config.toml
n_layer = 11
d_model = 128
n_head = 2
n_kv_head = 2
head_dim = 64
d_mlp = 512
vocab_size = 8192
activation = "quick_gelu"
norm = "layernorm"
norm_place = "pre"
norm_eps = 1e-05
positions = "alibi"
qk_norm = false
attn_scale = 0.125
bias = "all"
tie_embeddings = true
parallel_block = false
init = "normal"
init_std_qkv = 0.0442
init_std_o = 0.00944
init_std_up = 0.0442
init_std_down = 0.00944
init_out_by_depth = true
optimizer = "soap_variant"
lr = 0.00511
beta1 = 0.95
beta2 = 0.95
weight_decay = 0.051
lr_head = 0.0107
grad_clip = 1.0
warmup_steps = 200
schedule = "cos"
final_lr_fraction = 0.03
batch_tokens = 32768
seq_len = 512
doc_mask = true
train_tokens = 160400000
steps = 4896
dataset = "wikipedia_en"
Each number is 200 + 20 x the weight over the matrix's rms, rounded and kept within 0 to 999. Layers, rows and columns count from 0.

# layer 3 MLP up, 512x128, rms 0.178, rows 462-474, columns 0-127
201,189,184,230,208,229,196,187,165,202,212,219,206,230,207,154,232,181,191,205,140,228,180,187,177,195,181,205,205,169,208,191,230,187,213,197,205,196,194,212,189,209,157,174,219,209,209,217,188,239,223,207,213,224,182,219,197,162,210,167,194,201,199,168,223,193,160,200,216,224,204,177,231,177,212,183,215,198,231,222,168,193,202,218,206,236,195,203,205,213,157,225,168,136,211,187,185,184,236,169,225,180,202,218,202,199,193,208,202,190,219,196,145,213,217,176,215,189,232,234,220,223,233,185,202,205,174,203
191,181,210,212,206,207,221,218,225,232,180,212,209,186,201,202,215,187,184,201,214,181,207,201,214,187,159,224,178,198,180,194,218,203,192,192,204,210,194,188,175,191,216,188,253,200,208,206,189,190,204,185,236,231,177,232,172,204,171,210,186,199,205,188,185,215,198,219,168,211,180,181,199,212,239,193,185,210,185,199,207,205,197,177,199,216,194,230,215,200,203,215,202,205,172,189,226,192,197,181,200,204,204,193,168,237,203,197,219,214,201,185,202,177,217,206,211,173,199,189,185,215,197,218,193,190,188,182
198,197,199,228,209,185,221,207,212,180,205,200,204,157,215,209,191,207,190,209,208,208,214,235,165,171,228,183,189,211,236,164,192,184,208,171,237,240,173,177,189,227,229,158,216,198,193,213,199,228,221,202,195,213,211,178,210,210,219,227,188,202,220,219,218,230,176,209,199,232,195,224,238,168,205,213,165,186,215,177,234,198,201,185,210,190,178,167,215,211,205,152,212,200,208,162,219,214,194,194,161,170,189,207,234,210,184,167,147,221,205,151,196,201,179,178,210,228,196,180,188,190,209,170,168,230,241,214
212,197,198,201,198,187,203,199,202,181,182,202,224,180,176,224,221,149,170,222,169,196,200,202,193,194,191,222,238,182,203,175,208,228,202,209,200,192,212,208,205,221,185,180,178,196,206,223,211,229,200,204,187,207,204,188,199,172,209,185,194,200,222,207,192,204,188,206,202,188,165,208,208,173,170,208,197,189,167,207,236,183,189,189,208,175,193,224,175,212,216,241,185,225,239,199,203,180,212,188,200,215,197,170,214,228,223,228,185,210,215,203,240,167,156,203,220,188,212,203,215,207,201,169,250,193,242,173
209,227,171,205,199,193,209,202,204,179,167,183,184,196,173,231,224,158,214,212,216,200,211,189,223,197,186,198,171,200,193,173,192,178,213,205,215,230,211,195,216,206,243,207,210,188,161,199,168,192,194,181,197,212,227,216,207,183,211,221,196,206,224,172,195,203,202,195,201,162,195,205,184,157,205,203,177,199,189,193,220,226,180,199,204,189,209,210,189,180,194,215,216,216,194,201,229,191,194,188,184,212,188,179,218,175,225,201,199,224,194,223,211,188,203,209,232,185,203,206,179,170,166,179,226,201,220,184
152,208,207,207,214,200,237,191,202,197,201,191,172,190,218,235,184,191,203,193,197,223,203,221,183,229,202,214,210,209,232,207,202,199,161,214,201,177,210,201,197,217,205,228,188,165,188,214,164,224,189,187,193,187,213,184,212,228,226,218,203,198,211,210,210,169,202,185,198,194,216,198,222,205,197,209,191,178,195,177,188,216,221,179,204,214,219,207,181,185,222,212,208,197,195,187,201,216,203,241,207,170,208,203,198,214,201,190,205,172,209,225,200,200,166,209,204,201,184,202,186,196,213,173,187,224,210,241
177,214,214,176,185,187,210,197,210,236,206,206,147,227,239,196,198,189,225,196,216,212,196,202,137,188,193,196,190,194,195,169,183,173,169,222,226,178,199,195,171,203,202,214,185,202,233,200,192,184,205,174,208,224,200,208,225,215,213,186,186,211,175,193,187,191,188,196,213,198,160,193,210,178,200,199,192,215,204,206,209,165,201,206,209,228,182,203,199,203,210,201,170,194,172,217,221,201,169,184,208,203,202,151,200,194,206,178,217,185,206,212,218,215,207,207,203,211,198,184,204,219,191,172,210,194,232,215
165,207,216,198,213,214,242,206,219,225,191,155,204,188,222,165,185,221,194,211,197,202,196,190,183,183,191,184,206,212,242,208,197,207,185,193,201,183,207,200,175,204,199,167,206,222,193,208,208,205,189,219,195,232,175,196,196,195,182,219,210,198,193,185,223,192,216,209,174,216,232,164,218,192,202,188,182,178,226,214,202,199,225,216,217,172,165,216,195,184,230,209,195,198,205,218,240,193,207,202,193,218,215,184,218,241,222,201,209,214,212,181,213,206,174,212,196,180,195,206,211,222,199,221,179,230,213,224
219,184,199,202,227,220,266,185,216,192,173,229,218,192,173,196,209,201,192,211,182,202,196,187,191,204,178,186,212,196,181,214,233,220,158,213,220,189,208,168,220,204,192,238,221,229,192,252,233,200,243,197,162,176,184,188,182,220,189,170,183,191,194,189,229,193,194,208,211,176,206,216,169,230,202,193,196,197,179,184,208,208,234,176,206,201,208,222,188,229,197,190,200,193,183,220,182,198,155,182,196,197,183,195,207,220,195,218,213,220,171,214,191,234,196,167,189,221,186,185,222,237,216,212,227,220,184,155
233,217,239,185,198,237,181,157,167,201,200,155,203,242,191,166,219,199,241,195,208,213,207,195,178,189,197,226,188,182,199,208,218,215,183,193,181,214,209,221,168,205,199,178,191,188,211,209,188,179,211,208,212,232,221,223,171,177,192,232,201,196,212,230,137,223,196,195,171,169,215,195,212,184,204,230,205,190,177,180,196,165,200,246,251,214,216,188,194,175,223,217,216,189,204,183,214,204,228,217,187,182,191,187,207,216,191,208,189,191,222,192,191,225,185,188,197,191,211,221,171,222,157,206,242,187,176,195
208,196,199,177,272,226,218,173,198,214,212,201,166,205,210,188,200,206,205,190,221,203,209,242,159,159,225,197,205,232,183,200,195,202,213,187,228,240,200,176,169,214,186,223,172,226,198,194,198,217,188,193,204,194,214,193,236,187,203,199,187,177,191,216,214,228,154,187,215,211,181,195,224,158,196,190,222,218,196,225,214,190,232,191,187,221,184,207,201,186,200,190,213,212,232,242,198,202,219,189,211,209,226,199,209,214,185,233,166,175,197,203,177,178,198,185,179,221,190,241,190,200,190,200,224,242,225,193
215,204,217,178,200,172,238,225,218,198,225,193,214,196,210,181,211,213,172,203,197,224,198,179,202,225,194,180,191,205,208,159,194,180,214,167,202,198,171,228,214,149,225,174,184,184,196,211,220,188,192,231,209,206,262,230,178,186,219,212,217,183,165,219,194,174,206,197,229,193,231,244,178,203,195,243,210,186,144,201,212,186,192,187,201,215,144,237,214,211,201,215,171,196,157,180,215,219,182,186,224,220,225,216,209,187,196,196,218,194,185,187,205,200,178,199,200,193,215,212,215,171,223,180,197,228,221,218
206,202,217,177,203,192,264,223,171,189,182,189,161,193,224,200,216,192,198,194,191,223,234,229,202,188,211,218,206,222,194,166,201,198,200,221,195,165,160,209,163,209,222,216,217,186,208,207,172,212,210,187,166,206,201,180,223,199,207,169,195,248,178,183,209,210,181,216,245,203,190,232,197,220,238,155,202,244,191,187,199,226,210,204,206,201,187,201,236,165,201,231,180,231,205,211,194,254,153,225,191,226,217,188,226,184,205,200,214,201,193,216,178,178,193,218,200,204,230,185,222,152,174,198,145,213,186,192
# layer 3 MLP down (transposed), 512x128, rms 0.133, rows 462-474, columns 0-127
210,170,209,207,204,227,179,205,190,181,199,176,190,233,218,188,210,160,188,189,193,209,201,216,167,205,229,193,214,193,208,196,181,177,195,184,217,198,189,193,198,203,188,223,200,243,220,191,227,179,193,214,180,223,190,200,206,168,220,194,192,212,208,195,196,198,186,170,200,232,215,206,209,195,159,190,194,184,225,219,201,210,189,197,185,242,183,201,202,210,214,173,182,147,190,217,155,192,204,216,220,234,194,190,171,175,204,195,186,204,200,205,171,234,188,184,180,205,188,219,215,204,186,217,192,232,174,204
191,211,168,241,186,193,203,217,226,223,183,205,174,222,210,205,188,230,226,185,203,243,204,196,205,215,182,175,164,209,169,203,205,223,151,204,196,203,223,206,218,216,198,206,215,215,199,172,208,167,216,194,192,184,180,201,195,195,212,200,183,167,181,202,215,194,177,200,191,166,227,187,208,188,157,191,213,212,204,207,171,191,205,190,214,201,217,196,180,177,213,191,241,198,184,182,189,238,159,193,195,204,190,213,215,184,186,208,200,211,188,175,199,198,196,209,184,239,205,199,241,190,189,208,197,194,198,182
226,183,185,210,194,232,170,180,241,178,201,207,189,180,179,221,156,208,166,199,187,208,202,208,197,200,264,172,173,183,213,215,217,220,207,195,190,205,218,165,203,247,230,193,181,200,197,173,182,207,205,188,215,188,169,209,234,190,228,200,174,212,224,228,148,201,134,206,194,217,203,248,235,213,178,227,181,191,197,190,224,211,180,193,179,174,196,168,202,186,225,166,186,226,229,212,216,176,180,184,181,211,201,189,188,222,185,223,191,255,209,210,173,166,200,166,182,205,192,217,171,210,180,160,188,243,164,165
216,207,207,198,224,221,188,218,182,250,215,196,195,205,217,173,220,240,202,204,230,181,206,213,261,194,192,203,195,194,211,221,186,198,191,195,171,193,178,197,193,158,241,167,184,228,202,216,209,182,243,210,185,208,198,191,191,219,201,221,178,193,218,248,200,229,183,241,212,213,199,204,208,210,208,180,199,191,217,208,202,217,203,194,207,200,218,222,173,212,173,187,239,203,182,227,181,166,187,206,191,199,189,193,214,177,196,199,218,173,193,181,212,226,194,191,200,199,220,190,160,188,201,216,197,209,234,234
170,196,211,220,194,191,219,202,182,218,213,211,224,192,214,199,182,196,187,199,213,184,197,181,207,227,217,207,230,203,193,215,221,233,184,167,160,196,227,190,224,188,207,202,214,211,184,207,202,218,214,233,223,207,185,237,181,173,192,227,212,196,192,181,191,203,221,217,217,210,202,191,183,201,218,195,206,172,184,190,163,180,195,188,213,201,205,205,199,196,202,211,199,177,180,189,208,188,214,214,220,188,195,205,197,196,214,193,195,179,187,176,185,227,188,186,212,225,172,193,180,190,235,207,193,187,200,215
215,211,169,205,196,193,186,230,221,203,201,200,217,216,206,221,191,199,180,200,207,190,195,188,202,191,174,225,208,205,182,205,232,215,207,227,172,198,213,199,219,172,191,192,234,205,184,203,224,195,227,211,216,202,192,207,206,194,193,202,187,210,197,195,213,198,219,198,212,228,234,223,217,206,195,173,215,199,179,240,206,207,175,204,196,193,219,254,175,153,176,213,222,197,207,212,182,171,207,191,176,225,223,214,213,189,180,185,196,185,210,168,198,223,202,170,207,239,168,172,204,191,207,236,182,188,213,168
146,195,207,199,216,176,204,204,175,202,184,221,182,227,233,188,224,219,179,185,212,209,183,207,190,220,229,173,213,227,191,178,193,171,242,195,174,200,179,198,170,193,213,179,152,216,208,190,204,205,174,214,175,220,181,228,247,214,196,179,198,230,217,193,197,205,192,232,203,218,224,186,182,153,187,200,209,165,219,210,195,188,205,246,183,201,185,188,207,184,216,202,203,218,225,151,172,189,212,215,192,213,186,240,176,194,202,201,188,198,210,224,224,219,200,206,207,187,227,209,204,209,216,186,211,201,182,202
198,207,211,223,215,190,171,183,226,203,211,181,199,194,208,182,227,208,194,195,182,183,201,194,203,213,229,211,232,208,169,195,229,210,242,220,205,228,199,196,196,170,198,226,187,168,210,209,193,164,191,170,212,191,231,228,201,189,192,207,191,198,193,218,169,206,201,183,217,242,214,194,225,183,233,210,200,188,204,204,202,217,199,216,189,198,216,190,191,195,172,228,200,197,190,206,153,219,201,201,173,153,236,171,231,144,162,200,208,178,185,195,186,225,198,215,194,194,230,204,202,206,205,208,208,186,202,179
197,186,209,202,186,181,204,178,199,156,262,198,201,244,169,238,203,187,193,188,210,203,186,192,159,235,192,186,153,244,181,170,215,216,268,233,224,245,194,196,225,193,207,259,173,155,204,222,180,220,159,244,211,201,178,188,159,201,210,188,205,240,237,180,202,207,209,210,222,210,183,191,185,209,207,225,165,207,186,231,185,188,184,222,202,191,191,162,255,192,202,231,182,161,201,202,174,180,173,167,181,197,204,199,206,201,215,167,165,235,200,204,243,189,221,190,197,195,217,179,192,210,211,230,212,188,224,185
184,214,227,161,180,226,206,174,165,191,206,181,186,213,175,221,218,199,197,205,192,187,191,202,203,228,191,181,195,205,183,232,183,167,200,178,181,206,207,162,195,177,199,200,175,190,223,201,179,197,187,215,199,196,215,172,186,210,170,168,214,228,223,177,238,219,188,214,198,169,223,200,207,153,183,202,178,198,212,207,165,191,167,159,153,194,189,207,148,203,193,169,214,228,174,214,221,205,195,215,214,208,197,178,183,186,170,210,199,195,198,183,188,175,231,197,215,194,195,186,216,172,185,212,183,193,219,188
163,187,180,214,165,202,178,230,222,194,173,163,202,186,199,220,212,222,193,211,235,185,249,187,242,230,207,192,198,222,199,145,213,168,193,220,210,204,234,185,191,206,215,195,240,224,227,194,210,203,193,210,234,180,217,174,200,210,218,193,207,188,209,221,174,181,208,177,191,205,256,218,191,183,217,176,196,185,232,174,180,187,148,177,205,186,213,180,199,199,207,231,226,203,206,156,224,220,203,179,190,207,191,239,186,184,192,228,225,217,193,190,221,210,202,210,230,183,214,201,195,199,197,224,207,183,211,155
192,190,185,207,192,179,165,199,225,185,192,205,202,249,198,180,196,191,217,190,193,224,194,205,224,183,185,192,213,188,195,200,209,201,173,201,201,258,190,172,194,230,238,178,188,208,199,181,159,236,232,186,185,213,175,185,186,193,214,216,203,200,178,231,216,189,178,193,210,214,199,169,212,204,193,220,215,188,200,168,207,191,200,221,214,199,184,218,222,238,191,183,191,200,192,196,179,181,182,183,178,183,181,159,190,178,204,190,191,186,185,190,226,209,190,221,190,183,207,173,170,197,217,203,222,173,171,218
205,188,235,194,193,186,177,179,213,244,184,205,185,186,223,174,186,216,208,168,185,191,198,200,198,168,212,210,199,172,190,210,216,178,204,241,218,188,178,166,180,178,184,188,203,175,171,227,198,216,195,185,237,180,208,220,194,197,205,185,164,216,177,204,232,191,193,206,228,142,205,213,197,204,202,175,176,209,183,230,209,210,186,215,162,212,199,229,212,204,195,198,237,197,213,202,192,212,208,232,209,221,221,207,204,183,180,184,224,181,204,182,189,168,181,226,209,209,199,186,206,206,199,206,192,201,204,225